Each number is 500 + 40 x the weight over the matrix's rms, rounded and kept within 0 to 999. Layers, rows and columns count from 0. Numbers have three digits each.

# layer 10 MLP down (transposed), 1536x384, rms 0.123, rows 359-431, columns 288-383
535499443465515479479459520534501508527481508482476529484436501491533451453486529469483410507493486458485521437533506496527486507502529447512474404471552557467487483479518518456474537524546494469496495552460521491571448471436522491534507528517500489529457427482512407529457509501546540486
529548525559427489548419480503484562554460464480517515556491519514450506432582509461556507478438533523484521405516502513519466467541434478561525510489515524523512574486477522373438516498479444532536425494486463475477510588471462520544495475479507546589437482420516475538466560527533529481
475411518532457426493508521529539494494441483513566545567559498474498504475509495499440506460545472524509470435531527435500523518476566475498444539524541549476538548565493515513414581543436538528524547512543504439534448511428463575467528474496566464544452438587509486543561375532546441462
488521514536534500497490513493463484490530478521476512469479510496503503413444425538498465484540487454467544485454466520526537528504530524539567516498519497499611551509506454520562523542461566473468491461541568534482536498408509487452497558469459520540490518475483611487492570495483466547
478565529525503504549480494551525497447529518493549548476458503468477518400464453453502435520545541474480524512512489468517455473538535569534465442506464489526542498499549490504480489539503546530516602536480456476515446498529433528578468481472418460493457487478510548473475584464411552494
556516482568541484487470550460480598460531540530472545520514521462551453470475522476514449497519455467527456469488512498534431434460515473516457527546483524417444434408604521455566510535489574449479493479533521480467505462488526456516508468470510449485466412534483591480462511487549494476
527503473484500493492513500474479451563536523447529500522522455518451494531511528588487484498518433516478542548518496515456585489493482504498475502481524555510404454482475493504456527540486464463556460496424418512494517474484499477514464569474445474503507537529529528415554481545494485537
485483502443554541482570509425498475541559574474564485528496508445514501457526504455456428447467450530513510536494491431522524492498468509476499498548490474475484590540535542487459449470457477480435520531485514549500478459484550500425534504535567558506538403545483502543476527478457470551
518518506469487537430594541482432442525526532493557570490593546512566532408573581455509515422452533492550556486478506515539470493527454471435484446509529535532543527484539551453494520521490565400504489508483565514526464445494534519500445544501428470577508473486579549513521558463436517546
494467536518444509495509521508469427520529465456494512529486519558450485492548568503413460449462524443524493583484554489452527449476539480515459560434524473459501483451471498482493464390570499582475500491531540542572515486398437398445493430579477531557610474579444446457546478504565412563
552561525440457499461471491504511576533542492516519477529541597510535485456520507543516541417496448486499510543456476484546564541480487529512515531388528435464282491486489506509529472554478469527532493533551519505524508477500515536446510560533573498448492550480521515520472502535451460463
547498560551558559466486493481432502525499444534544500459537552491469494503445448540436487509525480502468504450468454515511490442476467452489477458438462537466545519471563553532471476540492427526479565525550588528552515515517494447497459561494519498493573478469475440503503461552575520526
537573576444542414528418541524461477536545602522577506432561538541495508550471493496522481480523541460505492485487544489509522384535502482539533524458450556559496528482511494482436490596486545522488501475509484544480447573505536484516501498486543461525509496445476516422456516518616532489
457435495534516554504530442478504483532465469508428511478476535454535508472458520525487499496524555532471430499483508574468522451476495467537516466444514504448490488492490518482406505440486495506468415462474553529528457502458445469522537576431494489486539425460495522569492505552609581472
534481486506474507500446474496531495496564459475451448571478477492520496549529582564507529519484598547510502498448416569526510550499522489458457525511462452461491490560485493528569491514472442506464471566527466500544525510512438507503540504437495476533457511460460571478473505532544438586
515490455507455472458525488478575505467530498560475464537467491454457537483507541506449423587457535517495489501488450537463453508501478499496497458486581528523460514491437490476526457450475461511502493499471561484508542519516541555617479464490490490490552539450566462542470477553502397501
523504533442529540533429469447551506527530496516507487590549503435546566444441467499463506552436525504463494472512519466474565551421522502443434486503550471533477546537528504526532536521565453443503484492548505525479469539463539455498503515494476465439467464586518566508411480498550491454
482507531445508462501461589487522514530513397459496485503473490488476545453450504486587477467504494498523481440470463554430463512556493459514507509509495557502517453498499579488571500552533538475501468500468500454520484496486503495432556509544410528555472486425455436528451524559479436532
476550447539483436501501532443521496499537508536454528491514521458425474461512468572523477544444551518502579498551493502493567512477513555446524437566486529556642517502467464506480552516520445511437468540488490487441499525533488498521534494493489513526523548490440595480571424470521442525
527478527496495507436469460532556468438505506459472531497488554443500461562443509500505434482468474474447507543482505497470536509523589496478520469564482490470447492536536502507542490520460481493446506540417494557482455464520447509547468486491488483469536506512550478494449539490490486526
537509530447449470488501507488499496481458532521497553519473582529482446523482440496522500522483449464489570508531506527456485478452505507495479523498514491531478515565521495501485455513462516453478504514487561466545525543502501510495519468514450491489458502453473450526518543480519555505
532579444556574585506504551528500400510470546490475507508450474531428528596485458548536565480507531469495507461464508462508539563533494504500543517460482465502328516511522515573479426483535460506517507498512521445531533543581559541442536446471514503560467512549500446481461539514562529440
420520459479502485456536570510472448507510519467503453441522454502469484406502449504532509505486399456492504488479581454497522523509497513442479476521578544487473533533505587531395523503453582534497523509492477384519475471498478519546542527491537522473510471548505490510513478503492483469
499510476511517527495512509491483520436496501487501529435395436483478498453543501467471549616466547489529449496530512519627476548534478545491499472565479514517577532543459547421519442513490614545560584524534450574499537477442474477428464497560445472375463450415456455528505574456437456507
471553530565495491521500487455549583561522477498498488467516490517605511517478524550550527520580521508438478464536478501464487409525430555503522480436493505573499517588423441454459594516523534505499505502467603508510530429496526475448480486520533509513508539496484580490470513490515574459
489527512513516441539501509456519460450464540429520574551488521508499557451444552466458464514505572522560503475464464479523494455510525517502478548493527503534470479469485476527518487495468533450411500499461497485554505494480443502538491522412517467493552416545448510534493407471476563480
524447525431480494513544482514529496518505512536514494564523539496427541509534475555590512546518497497465559481502510538495510547519490495465466471538580509527527540527446563537467453490521467546489512507525477513525458449520523557517483471509473409563471498527572483505460469518558605483
519457519478513476500515527541534522461574567464496464473550502536460506580477500519498492450603477592451537475533513441418544465446542468499464575519486490502528478507561503539492443483484519418517578495484381473482487459526533456465452502454491537429496504505503483480518494515526494534
443505521528434457463437510506402483551516487540513511513526484460523552516468463476508530536517503484490479486495509455404437485525490507502499512494558517489443538476506553506495523572488500542547519511580509501496499479493494565436644533494553545479539531545504562432469469565548455497
518504477514529538506545506472556523476441520520489516501463484452554530516507477545489477516530523544467479542524466526536421501492510485583576557446508534515480488460477450484501506489491506475424482498530480482512520547487539543500504523501547534446449472524496519452553444525446495515
556512479523537500582441522510509488529479494463459551491489466525496481465418534519532494474412556497471494523563473472465454454564520449465591479532471537495607504525533502492518515437456465526558543424481500476414503472454444466531544476488493471561504499505475470495447520446512482460
451581498504523607517489467535540497445509520532453476524447516478487559450492477469486516516502616536505532460465452474464582537493528518520492450520460506466543468482518455446454483449479466518500470523501573459504533517505509517509561459483493466512467545534533549484543562436473463498
483495515536485511427414445495487518515515502505428503566481456556522534497498494543511375490491509490540443480533470495478560440522482505551426511547517551406631471496544497495584525561565552511397515465471473517505516492511575545535483487456493504494491454499417528588467509525491506449
480489474486521482499581487428455481476582474492558467468535532455493573497477516509420466472486504503421488521487529454559525522511535513498499563497464480468452480482467521465424496532565498493398536550477556463516473482433496502470437501415519466443493467440555469436520505564549424446
422543571464522531515514499471515499566486518507501503502508454467568496524463527532499572429494469518488477527516491481571466491461493496425492454498567492484578528442509580538475432434477526484476494530490578440541536504547519426509490434517474427513523469482504491545468476519508449454
511539486444487491531601519543462471532487461418516550463562528406518521469506545455521551477501506445494548469519517529530468518521500502542497526463493542526503431448554499475476481466414493528475534530480507534531560461532557485474480491492563489509499499464479567509536504577469528486
476515521477498516493444504461505511486547421484476531498514540573587449445418474525528530542534550507483486532496543569479475472548459503420519491549476557503437469434456504442479469602521544494412482551479485519532546516510403502541535494504508518477522528496528493479551452464527504453
463509507488571524470582521474545505550462523523475457597472483458445569490496441597503556534521539467487500572551575543460518482427532506452472436503462528541448511449471483480519534483481563474482471535493505491571429549512501485534490490458581533523429500509512531553519479453421417502
484525586461525540514518503520519483480452548499516476421521497496492473468542456507491515457432507495450551492558467529521512514510468477505535468426554520493586490525455492470463487537542494550451455465530476545521552506435430494522445487474465530467498507514473484530519485557493509558
433502506547496549519481582479549584455528443501462507537515453535480514447540458490423537510455496441482474507471518552529563535495512439473472553529448494553606443483470482455417553578516434494578577486530492488471481471571503420499523472524451483511495511517451499486431528493463505557
531564452527484489547430465511545472442471499459504508499437485454547511529540420497480484497520532495556563503515527529474499445541528540446475473497542559493489473499529500447565542499498572456494523531463512550500517563534477507490399429526492514503506466495515568472586395478524474454
610514476490519555542475506515471525458537584479518454532444534537538509547423547457527534549469524530457506548459482514581434481485482527477453504494506432521454475524477556556498559539478490558435454459451516577473428465527507491465504474478502521457536532457514476480508521465511509465
556503542510525492488434533557466570508478492491487439493484407519446524500484553609421540484539478501614554425517461525475513458449520470446450536566466452501518483462413513586457496457473551531429484513524538501513449494497405531443476530474550486516518599467446511485507538598469468467
490526532494471544470535486441500580499462452474568478511560457523527451471504427470497473536487516482468494491484590524512572457521450497524536522481491410499557499598500532545448484516484493461579508532659554480468495471532512485508462502534513498489454506505453532463477512486515489467
513491554458515500520501525494487478526508490478476518538461449509558464536454442524589476424507522502448535590527522507553443477516529490418515480486524451430505503551458522511509482470519500427474422479485460533561544475505545527542565482548564515446477499457528539484474576539486462480
503440439548423432430513508505499540529548454509486517470592520563469465513505540467505542504489485532568496484474474509502540548459554419588565577532420567472497593516502502494438516552480559524470506514572470481502561540572517453559490466500486444541469497402519491495469468539632479508
507544486487519556484596486495436511545427461512514457472516489529455521493507592516453455487506463544524502543470556503503594547483516546500502461518471536494557487486472533443525467434452540480534541536524506469470513504527470469537510428488489475569591512516480552477568457533481507553
547500439512468435467501464506451516511453526489490534568503518516508488537470454533403507451570481443504534447560512556557524516554536478440426453505513486465479560422541547577522492487480463494488436474494439632508514434491495547528543477453552523529493630563486399568507493478603496469
498540496533486566513392525562530487468487482528514531465488508513499546479484534550517445433509517506502464496465470516458517442381516503447504459543556513523562539529475521468461493475426581504472510467522508578527499542476450464535465573511483534528465525483507526505489620552503570466
481545441434489494523428488468568537572555501481550526482519466522531449540483548457471500452475534525492511475480535581459549534509491492535463486478578539516486549532477460554483517513516482563531516471508568537530425550519560396575523528478554466465556449535415499487515487488472504441
473447504559553497506525425519539519547497499509547518505538428498463451491521470499530558590498522402469560509496497492476397508457489548447473477549525489501463501422577527542580502497558475520560485489487563567490620530580464532495502530538506479490534490507496448514440489531496554472
493555575513430476475508541508457508559548430526550480549521509510461472495522497466478474483520487514447501497487563553545483439574481531527515508486591551556419609500485487496524504493523486475545485464575543502505481552571487528508512505487495527525427492519496571536514434454552522486
477493495488518490529549498459524526474476515494486472526480442544484540503467556511547441536508451454447535453511497554574522501490544462471496434476480501474505444569427466486466477453518430452471492526410494445553456471563539473465505442492530511571468480465559485515495484574461445548
464471486505526431559471436474472489543528497547523527495447490498495468456520526467501498517536513459457449459540517513463463493490533428528499499466557510485501474474436536542482511539539492511496479464557524540601521510532466464524564552526507508485527537541535551476451511463531530494
488555431486557559517523531480518523541500532531472509464471505486437500451476515458474424521513474489493518508562478448542459542589434487392481467447489497444508458530432532465505464516454493547489540519504521471554511460479481539525567528535408584533456515575521513457450433459494530540
508530521498472483510570428510517485492521555529535576518465513551473553558500483491433460436455499496489591419443547452509567555563543520559578487536417535486559553467509510518521528439460487521500476488485428524485554506487432458557479500428529495503467453491515455496502507506497510545
465507473520463585493559565501525537464539468539487433527468544444444516527575464502508474475516524396533515489524548556480516536500553504550563474563457500551433559548508487503475555521439529473538480473517519489498508525472550474454471429503529571468485442476443495533524496454491589538
556501437447493489453537527535421519485561517487448521489494476517499521472483461527477460476481457571499545514456512476506571440543526472470514488506544433478469481505511518528509556526527441464563531443490513488417457504567513564457544549502437560487507483486536500512486573427466486463
483467517501513567469525493503510556490526521452501484515497489496520508513530552505508482446446487485461510527501504498441516486512540456492452540463521490501651485576522531540556524515511468486531464482492510475448456517472476487473518495491488517504489459474446514466519489490498457462
476544437552515470491494596482593534467473438463469488546524543512522491481500511429449495498442521474511459465531530504492533481495548484463484544467514511488535484509522469569524529528445479497449431469510457495454472449485524544547530516537518530493586573445518527590515512457533508446
492478510530518469526485458511500565547478497501451550589458531506510507554499517525524483593480553475492464530558492493458506493497551498502514474477535503493559499455474439443494471489509501476455510494565530507540529457519485549475539517504504552491448490485505522490486512513469534476
447504495512516432512497453462510524505480459508519535453506490486481428524468457505509485501576489522495451490514498522465512492512488459520479520515522531421464480559432543469481409515559508486528503468475495467476542509494559496493473534485443469488461510564480536492512507557504483604
509443448510505489469492542597457517499523497465476491470514459515517495450481533454480454494528454532533536555477551500482491445483520493493562513529577498417622516502475497513502520449536530480480484512498485525507510511588518558584455503554507503515505431516504456491530580537458416482
488501488448448424500530502556482441569448514519483506554533517550434512564494500554386468503572456449460505460543480459512435496522512519423460561577497456514437544558457481510501507489430441548468580531557531506497475483543487431531502480491541481474488521524469511507427471547437513612
516527460570480482463486463480500485533518466519459594479570469561470426529471469448480530428495542490522541576475533592497392551519515553437509494491553470501465473511472515479489507493495543488473537483503542457520491504513542504437454477537506515427461574513534448521517458477523384490
499500449533498406452570519441479476474478501556493516453497556446478494542469498472564500526538499495495514529497543450466553464511541537531478528467483496560501499487471490481518421516491511518468463508459478484540523485475458531509449544489507493552531475556476538468509480576482505603
523525439508525559499488542504525451446495542513460529536477421475510465483477463481474532511478463483491520562479518519516528517529547544513482491536504526543490486557554512513527482526516459497474479526521471528435496547515466550527443517483521495588457495473536454465469461480531456528
476469499589466524523482496529565521518489479487474488436462474631529431435474516519477441495501578546556473377471486527581502541495388508452472459468515529484417557524478493546566493572514569496521445445577491428507407476521521580544445442554454475506522540471462499419470499454525523489
491557467468552577609460564528506538498504533496548506486426455470545518501458430553504458536463485497443504589555516527473453461505486486579500484503451446438512510515506554466565525624451461477452510467482504492541467477416471424497460509517490506526461505572478523417517499533566523486
446506501497536456523476486477470451521510536457478462506576485549474553500473503463545445474522529582503473539494470493519465540453550529498516505435613505573585521472532468516469500510454539507484500427560512495553528438484499515407503461426442474489479500503441490475543447543572517404
538499505506483455484486597469523539484573502442576505524491518496468496510482516506516495470504513435532498489511528489474482508514483509564509541500470513435481509532566447473500496486463514431557522481509522533384525538497431515497526477473478499528501537546479536436436511540511507473
521520477494506549477496498469452495425476496521533528528495519500494490432498532574490546497470541429456555519544567508505494435474456501545541487523510524530495495482475444612478538528486416514476431507463510396498598526441512483479468513451542523445473533567515495498524481460528538507
426526494503537543494506556422477489491520507516525434541527527470458515559507498460443537549499478430500469449516506472513501543526524496551554456556489530540548523542450505488501462469542500533475469488521491491519502487482473476519581477547544492470462458522487527465424513546508528435
# layer 10 MLP up, 1536x384, rms 0.221, rows 360-431, columns 288-383
510511532512535440476587585495501454524500532481488519479542504491421453524503538499437492513517517555501470479485502416461506465473514557501521374458531454440476461509459536516459444454480510479491496486519520499404508455498538502487530564557497488487539457517520577515415472507510464567
526574549459495494525513554543461535464536477448510450535510504480456480502511519499510588511493507498514499449449471456516431459535471434458523547497474430500484458546466544519506471546493467522497479526465501564541530429504401484375471500461438495493479510448433500428487459468463537498
493525505532463545548513463440465442454416574506515485516484417516521510504510544516500511377464444461551561479441488514417555472479523501391538588499574515531499437496529528497515505487467569451475507550550478514519534539587472531534495468535490571499507489587499509483460495546483500492
503482521490538424446492522494477478537507486486457510507506475515502551503509542555456565482523514447480575520466491527502498476509489490505495472517481490469485568503443448508542516557508533492488497531586496586475489553584516445479547505448443479493507581470533495499486439497524564493
494525458538538472558558504558523477584463549494591462517473468517488439431517503513488482572517451521453515509521492546493558467562554587503540484420495532486488528519492463573547518507518439593515523436434522492448524513479413504497466449439512523516506533535519460375501488486496456531
423465533529528586523526498578472532456555511531469482530528567508507517430430416450530541466519481457462498471567444466462466500450505539516456454500506427522504517491519508435508460453477507479514541536465530517542491470576454479467477507425564549450496477426521493515536500531488479507
516576505523558452474534445619536617562523525502533461502552442517560470524490483543518576447514521481464530523460475523522509480524507463443477532507528425423446489433566542518510491501472437477448565527506513442569452517455475528446455451507571483417555544469408508535455462469532512472
502498526561504563508494460485477498455598542473525510499436559519513519452485519545545463551463474548483510516537488533479549494508542499544537451516532509461489471507484484523498521519527582563573489494533474478444523515436509512500504483517476519503479520555525529521487472484482525528
540487590364498526438481483475493492523479533562486506494423487513563508548530441507486491549524521532525428530495518517461536493475492502404587502547505511409513503546533519498511462462522467592444421543419440534556438529508446495437475468563483549467488575480488429428599488443519441401
533524399442510417477513425566466516566557526511573477440522480507526539513478500600451516489578509509509466512504453535490567524544455459464514528483507466555491496537568530505467460517434479452552494469416480553462527520455521461513496577501492472472479504544509522472435492435575498523
522508474475482536448519528499507559555383517537476583520487495504530549443528389504505496448492515391552463496511461438516407529529515518489459629427518501536443519476492507485501499501555513485482543426519485518437533464539460549523462437509459500547511515589485502575548534490520487526
511461464433514471477456460551506489465518509412477535531527426454505566455434537524481530470415508516460496541525499495457500508491481512522455522437465479538462524515523458501490479492503521519533499524540457568516478503530474491517586407565442483537547490544529448456568550454477504477
489591538491481507524503592496527457437500472451539543481533543564557485480502500498496504502386474417637527484460494520472464546442481507439533505517531558495516470471490512490543542500431512440518485490519455508552499512538429483453481452509559562521540539488524454502526477504441473479
499440509518473472498516536414489524417534462483459521552503442548506513554520433497476463499522478486513467456541492445527502464470490528472525500531498463536487462562585476532535453558484541487505470467540535473488445437545559510503417550394505595531580491491483557596585484454559467483
457534499519532514481468545505510449460535493440503503463504497502476458530494542424457507396529453508459542500454496534465582462478456495506520507479443460509516472481480530477529449561478524466479512500464524553484490494485488522510554495501547465498475554473484577470536493507506485576
467484522509572527481484458412560485516511452450496526602547559501467596492466497461612495526537481555472501471473441472573539544489469507533461551494553492435481503571508474497480513545558486501544476402455479523519515507467508400463517439423509523491515586533481574479560470527504472466
424456546481503488571518512534547454481485499550536513477432473544514570507439550496493397462514536535516451535476564473497510520572466460503470488465485474486495515518466475551459505484473510466470629447489522586559471537532572519575471512541503494503503458443503469520474553396459514522
555517458506508482499542423525546591508494453466443439485466512487487469529573533533556539519473479468444521441416473477461527537497534513418548545523523490502432481431498518516501487482532510529481479570505460488530465526561591446506518460481569495547472435511511496435531532508550437528
512569504500531453584507523488510460480541500518484485503464435544472534503591535511478575532479553550555532464495423485541505531453527522481485482501492500492520471511464578476526530512547515447550544505502450466532486493511525493525474498462484493556528555520511483483518472457536524502
496451470466458533465472470586517468468450540502572509554506586506510507446496481561447509435488515486518451506480430492470468540585476487473457552636431476573541495468499566487526428460447451485482512422465501511507493503508519477469529537568497518444519447560477495578494492448610562493
540489576475456465462556493469550544445438490535537579423577476506503544497570461560519450465471485517449394493450535497531506536495469480485477451484459518497399543484460580525592521484546560537450522546473469490444483466460507501502493479504563485499464445521459415494510483515552502568
537511553541526571477482508483519469482573488506516559519486476551581512509495473511404461494578515460467555598510431522509514456568509460531487498469533429399543490447477500543550491470481464400509450488572502498482476447543500553527502500507502476529485467426433519497460511505426489510
445523467463509555465528501477499516471488528461473524453578523489573441512474411534506560401506467467513598500478452553372533489472518445473528467409512502442503507493455465498501589464529451450458515489437564538526442546540472517504498493484510481480478528481431541511492496461512470471
480589536430526488544470548567442449474490511526419405473601483485451535472525464449515518476470482505522556494543527494481517468448517518488535516484499468447509554526506504490490504500453496543488478550517457500492469458472490504505576570507516433526472515473443439460488578493505498481
457463537494484487493486486544499451500437458526479478477454476551454544485493436558544524496548530487416480454463509560536501463522519483479504459467453509480508519532477513516502454492412467434488423462504552487519497479462532552517525559469496537532497505533503501498452557507540460436
555468485508476438530566471464516469471507494465493442505522468473605522431507530479515466540509446498510458505542478451492484468510447482498506479559527566496487488478491455582565518520471514539488495488532422500428514484526555437470520460424488463502524516501556467568500496453461506514
488500521563511584494518435491415557457520567440461514451442525521493487416506552533504462530540488500388472548539579534433458497487511486539548524536476499480523506514497498527447441461538505521525416458456516547537577570509539524515448585476467529520536453452500532467553495502492498464
505486583451474457598564524555478497442421478459477533457521455454464523474536506500469517481481572544511458498514475456566546562551537530456521526506536526578489478483510450503518481482516568501426508560459554518506390524453536510501435429519580480505567507578501563518540509505513550541
489490479443501509478502618494518555539437500487478499484490531540471456478499448519558518502460498460506552521498572466442519545558500467477515496505590493516516464442548526509544568354570631492487522498539457524468485523552487522440592485472446530430511474467574451452537516453447530466
452506507464498508535538483472471486471515508470498469496492528513513431439493567520488465502506490549464516508502513511432506592523536559493487478541524522456528472559500504524484396438444492504439489492492511501532494489597431444437513523473493511504567472449560419469435520520512488486
477507478499493424527541526493579508484520421454518422461521477499558514501483513485518581504516462488432497509530567487547514593492496488490491533529556536576506392556504511516533450470464542505503518546473541480537597545538496542461554563475521518384538511489453498547518466522465477447
445498496519558520430438467471564486566412467504542522559480528511499459555465439493496515517517486534456475549482513471477506501541506479535474469480557524474471576546500510472516425402478509590532456600493497537423420479522540451490512515474462538516421471592554441510479537515461444491
559498504497512455503542439512439521495474474474457547507492535452500565477487521526532446449513514475443581522563468514518517476491481540498583439474453587490522531452475536505501480552515489518605501446454412465444508489407524480520545496567523404504540557505478498496470521489512470497
526466515474556497499495485470499526456494535496555541560457532546515529490519521493466566519524409568540563545531478453481483500454529485469495488567559497541542486463510446513488512498548499512550445466514495527538588460548523508483596477461577510480521497549499529446427437423526472524
493465507494512527518445493471472501574523533508428470508513554494462523530506461467546497471433503472592458493489538498527513477438488512507490464518513555452523464539542488476515494499480537455501468523449513500505573511451506511550483489529446477592486426524461577553521570433505524544
481560520496515503525497493523458518451462488516539510551538474536468511565449468529489448530564484483442470453443523483484441504415485527561511469478485506512525483492422581459545453497489558465461476484502438455494459497549517513502543475549546488504539471474484473555543447480470491427
595514409503492478560527476574572559578482525499521483465521506486518484558490492457515461569469493539515483515491500556472476573467499514516523544491552475571517462446507519556502533511534511499537458477543464587470519556591474520538533493505490542556531546480570479450485400536516544479
547435443471537426455428514593487490459536549413543489483528508501442511493539513501504416490596498548525534504527466491489556443524499549534504450476492487538478431552539511496501498466516535534510523508431557510521491521558395528467499567571468533496508483530501461521483455455460527490
552516464462539499478492530464446499443498492509510489507453443475554447468479540476503594503498478536500517550519462568488511518491471479389442481487456464519523490534541430549534539489575542433502488473482524536460449483528449468463462590483470516484483550425538473468497460470502427524
510452454447456541514413496521475505463470478482510445499534496440449526507486511526523470461546540484543540585507566536473559550480556489541502551450475533509538468602479533489490545431542497481495539434512422484502514474457501444500497530546480491459512498541471496493567566441592531520
524445447482467509450529456516454503528520436521602597529466530461539528509546453506482534542527441468541446518473449459493576574521544489541502496491497540475479438409482549473424472498586426499517512478543490545483518524459523455541477516484459495549519519526519445539565605466521476504
505523498503454475418508417456498518464480462475449490531493464421524609445590482507396544459503507496576473502471533527497547506529458550524482527432452446495507515506504556520543464511534460516524494501448573503456519498465496480457574485509477529527463586471492473449521435521534551555
480458496484461483450491479561528492547545573530472452510509453465485499602493536523511526538528409502467455504584437495410485505455516521477558522479491487502527517490485498436520454539462542501569472462447488499486491476446460499529570476497484492554540538453485491545558467483540497491
534472524522540519531492455538501545611484520536519473474472468475443427487463546437431543589496423497543478418578412461501478545491495507474496564569407505532432445454521445532481512498490521448613455528513456509508505499480509469487504558399432478485510479449510509471502545449511481548
547510428486516563483503441455484520460559531418592556446578491446494453499500545523574492460475570612509494514580458470527484521549410449545491444522483494485475536525495512437537486526482497586520484460507534549498489492469532487498470416493475485547529521449548491542463494499401482431
477433498428491468529549544527438450463466508509535482535499496451510496537514418518512574557483552566484525455405457430453454497525522457535448521524570537561507509482493485518507425502502424493583463539478540572478466577584569494472524570497558444523478479500589448514531512530479449480
488585433492534526520515503487581496521468488475513521463484439460526519530489514479497486543544439522430433491427456510546485532483490507481514523517486515516480526494553520483413515488491492576499516491498536527524523492559554504527533448523521508480472463492533535513493485516396456391
547446489484502496485463478466481486488545532553476540520512420522478530493526525543517463522478435487499523544477533439472520418477508472508559462493468537459575485512498479465531485492490481535515527568423546498524438497510548479495541485484503549509523553467509467460486473515509570533
505447555561551532580518544485495492481520485447460528555564517450490578479517429479511526493463522509493494550534537490448508506424494499547453514487483553469444453463504499472501514539489521377521556558457373491474548563527369560488476467523490491569534508460565474493519508465512545481
541505434473542481558479499557439464496476545521504514470570474557494565509528471525536513497485529486509465527436463532462517537504507594539514564444494517506492562484408546554476491507429473517568568526514436511534517549447444531427531521537534560496537509446482426492477452451412486467
469422624433476532550389546404509504549490508445573497465500476533495421484473541518468463575532430559460511470502479480483528546472521379523479539497521450527493506481503488549497490521487497481414512545514533549499405537507487471551601499531525445446456508523545517427502484435488524511
504432574530518483505451433559513472506519521491479551485442493488473529401495521537455513477553579492486503461509546521531489478558544527543567470480522492493518487485499477536487480445470583512486517490494408536550448478526621572562465507496506610521444508490460432512429501476542442470
569472510503499553454539505520501465504520459448492446508516502455527571450509538487556490504442494489493475462534442502422499480538532476465414501581569544531529504534455469428548484439505498502519505460474501528505455489533515499466488427444425541478438518475524516503470462508566468499
484520466506495560588520521549459473538516519529525499482502553455530446570533473460526585517509509587428500515468467517503514543437488482489510500455504526521479472471518514545568522445481495486511518471462525427476441578593485537536497526416477563552525497465510516551534499463476456431
530514501515491549426564506501475510476507512450466532475525560465455479510477457416536586511415516552489516468482472527510510516563509507500482513456537455515465532527489515497493457418435561538504555535486454490600493527501486471549515527526400564612497450475464551458504523423543514489
401555483502491505463575520514474585476513510512431559527540500438483446554483505482487547508563516489451514488413536470498485556453504492536469575507560460496492435622458396542519517530509546455489456480456464460497483545408551525519492573567471529499488467517520518496481504500453474493
482536495504507550494497511517517496510521562500550594529477590488457496533544448532559411555476502526502516477569498511513509450475399434510513457519512503523537436485459522470481446502501529494528589462507470486552488477512538506478521486497584458447596561483460524508473467507418612441
543505560524494450551457469515480545477480480541470455427513486453533507476499458452505501554534506534502491482585496497468470553419493504471502520504452493399524476569554540503500480434477499490559448479492454468511535510442522576521468554511520502518477506473539448459478490534514507532
518535463470513513563488509499513515414478468501470605512446453475477479540492528516488544454502549509517491569545488607543537479477549528424514435585486516556463503512597493499507484517485547500512549466562463536470479575460497505450475583429527517512499512481513438584486475495421500553
533518469528532508446561515484495476509522511537471458572548465480479465524519489493467478416448481489521434412447493524518467414510448529586499507436547491492463485509509563529469505508525472483541459499506467479523460508517543503620450500514489564492502616477510550516407455531443546493
438546494523525516555529483543506441551494484502577510558427491460460507463442440550540537458484485497515490472541463457466470631479524487542527519487496422529485530471479594537456450438437512504511479476503528461467501507472570474477498471483506567503515549455499476489496484494495510594
599512503483557491452502471455476599502509448506477457475570490486553529534496489431445585512507551471525514476522478492502542483469497508506472525535518479506506476514541471516574465506501509500496446494492463503534528520514579487434491456538461496470462485476503452487454479513463445485
496552532517575544442552519500510554439508466473471497476475504515486508517453495466551568540515490511546484562495464518526582559525426538407493433515495487520487484542539556482503514469509485488531528552534518478550506401475437556429506482559487433466507533453457450451611524504494503489
478464528495571500486504474490578502458530458585427469447505564488536552540476481503556513490434505454497460482534508461474544486491567533485484529504534571511444475520481435484517503450473459523477477447478523585512568467466422505509544507508453504507513555611483506450479529412504507479
491483475570454535553495501523547473499434473562506500473453488506528511497475462459533514410547484501451470525516446488518482488509526469516485460547466486501557504497504528482458540456579508456491581452480482570502482494428565489547455485561513564537569526530560440511443512478460512557
499492471429428512470534493510486427453464547508509432485519487466471599482475566521503532519539462476510453442484504494545486471523484511486550523546510442493454501513549486504516465476504483521432481487442528457504497460499502469521429507528503444524568524485409492458475490507495507491
485497478423527476561473502564415546507511507497575533427475569500565467544484495569466477463448551534487427556503504452450491572496538486512477495563528475495530438463490370488548545517584465564422488534465487485515460482489464426530521531452539512475502529510520435472510502494444468443
502476444473520496541518600471510468454414451474419559546465413476535458489540516500531500479526415445471466480604433550563494524438595499522480501398490554445586522403410477499526536497490552417528490513517481527531498500479496527490507500518505514444560429497514457493549556496542526513
458490504542578471440502524479512518430558545562491443521475583466500519545435417552466508532487501515527483549527527520559568518458446503601484488576542483488460551463501518447593493497481565507560523531463518639457542513489571452498496597497517524480465480501548471467532486516522457517
479459526563527527524511511507475475548538536466502497542481551472447544563483526440519540537530464560494484529544553527484533544403553466465503493469535473562549447482479570519498515504472502565538488451539561485512484443518480457533508521491553580511506514492517447507475470520445471528
438452491541445484531493396473467587568500441552494573475513407433466549478427446458540485517514527523460461414463448496519605465488474527457496492496495455436511481534520510514540500488487581527542489498519479557492568484507491542503486529495505475471535443522511513556518510550461521511
546447472492397386446548456462470480517463518474458518541531555497504500522501458576495459561446506505607452531480416483579514502459531534489474583500501483476513554511486594522506511475532527566437417511560571466451417537474501462495480499522504515525470547464526464522513494526495524506